config.yaml
head_dim: 32
qk_norm: true
init_std_qkv: 0.0672
decay_fraction: 0.931
seq_len: 512
doc_mask: true
dataset: "wikipedia_en"
Each number is 128 + 24 x the weight over its row's rms, rounded and kept within 0 to 255. Layers, rows and columns count from 0. Numbers have three digits each. The size before them is the row's rms in percent of the matrix's.

# layer 5 MLP down, 64x64, rms 0.146, rows 43-63, columns 0-63
088:100131160162118114079118161082097153116128108151143121127099166119082157146138132152111104173111180153171119110110140132109132126144116132127120084118101160117130131101119143125086142094147137
094:170112096115115140159098110124144140109124120087159109118154161139151171183116093121151103149102157159157168142116102139163125161146144096135121159096104143157126117130126128124158143099146153
119:092172156134086167057122124126120127133149140160098124159122142113155164118131098121133116135087133110121128131123106105103134102095129132169105126143107145155110107105163136156117080153163131
078:141158122108112122099106111177070115146122119123143084078163098140171122136126142143179146130118151129130143114100130157125149138105103144141083125096133113093126147172147137150125133130091157
108:108081131150144138107093141112115150152121153112128156161151125117126105177170120117176109150155140162161133115152106117128142095106158124089168144138095131104144119161154147161140136133078129
105:168091109145105112129153123144097155096096122121131102132093124107165142129136121118161145083151095106143105119137138115142141114156079104084114138121127095119190135085159165126144109114136138
093:167156171155127157144079153092154121146115117146140077146122170094130169139128134125123119139162109099115120162126162141121114106127093136112103128114140172144153145085106136108114098130164111
103:174147151118101154120131197122141130103127120105130146091137154139143129123142132156099100124149159121127177170177093124121143166114133145102085119138117157099157132128105152103113110157112149
104:116165162138126106127114138114141108163190143122117175144097130151125161135177125157112111145104099097137118147126127125153077115174133096135139125087117132120102155141178125126089137137104124
118:094148103139114133104113155125137115112113124158158149131100138122126144106114129073133122124111154127102063095124109074101127165125121106110136160156140129126147166084100108134157090083128152
088:122128115129113115102133127123139149090158087078112146126148114158126114111084135174108134098171147173189147105089092093097117124144118153139150125129143112127135146127127148168108101161125128
093:085123167164116151134144118092083097103135097115150123145132153112110140097180150161128190095131120110135144131125175125142134150131129082116145101157132134105155124128176133114121127136116158
117:115123118135108131131126122146099155074113103084128146165149187125106149131124104155152116122172128110098120137149123115091081105128109139130125181157069136148118115114131138093121145161148139
089:137140134089156146131165103118128095165134138098147149154095119146155121155105135128104099115127142184155117156136123140139132141151174098164118129152101150160061084141134113114145132145125098
095:120146118167128108159094118130100086130091126111146139126127159098102165148127152150093165146062170149130171128140137091104120138133116106131127101146119150116129151154102129153170160150124120
090:087132159100127112167100134160137114134123183133124144106116143114153124090121153121136128127088156145113140104136099163126065111159126100149116136115121146131081135142161151137098084165156121
097:129132150139163162098060095140083159127137117130126122151149149111114135117116172119071114192153154122143156138128148128137068124120151104119125112129108119130130123100126107145143112166128123
089:148138116090140126122137173114127127130138128116140141115102126135102177146172118150118163114094143151126117146085103143158126109175116075093132192147147101129104134150122101107141092102156135
094:112134160138127149121108143142089108145096122137142156159127148112137121114109142193165113135132136164116144103118141099168136108132121188120098147102055120117121154115153130120158092143101124
108:133090143142137145140133126140124167154136167142103098122084096137173133103136144130130173118137137127128149140084119126139141089087129100117185113094137103163122154123097113139120098079092126
085:120097136164153128140146070124100145114130144118121120142131181144134137089144153112123129128120118116108151141156105138115165103113118125145097075104101109079157083111149113113122072134125166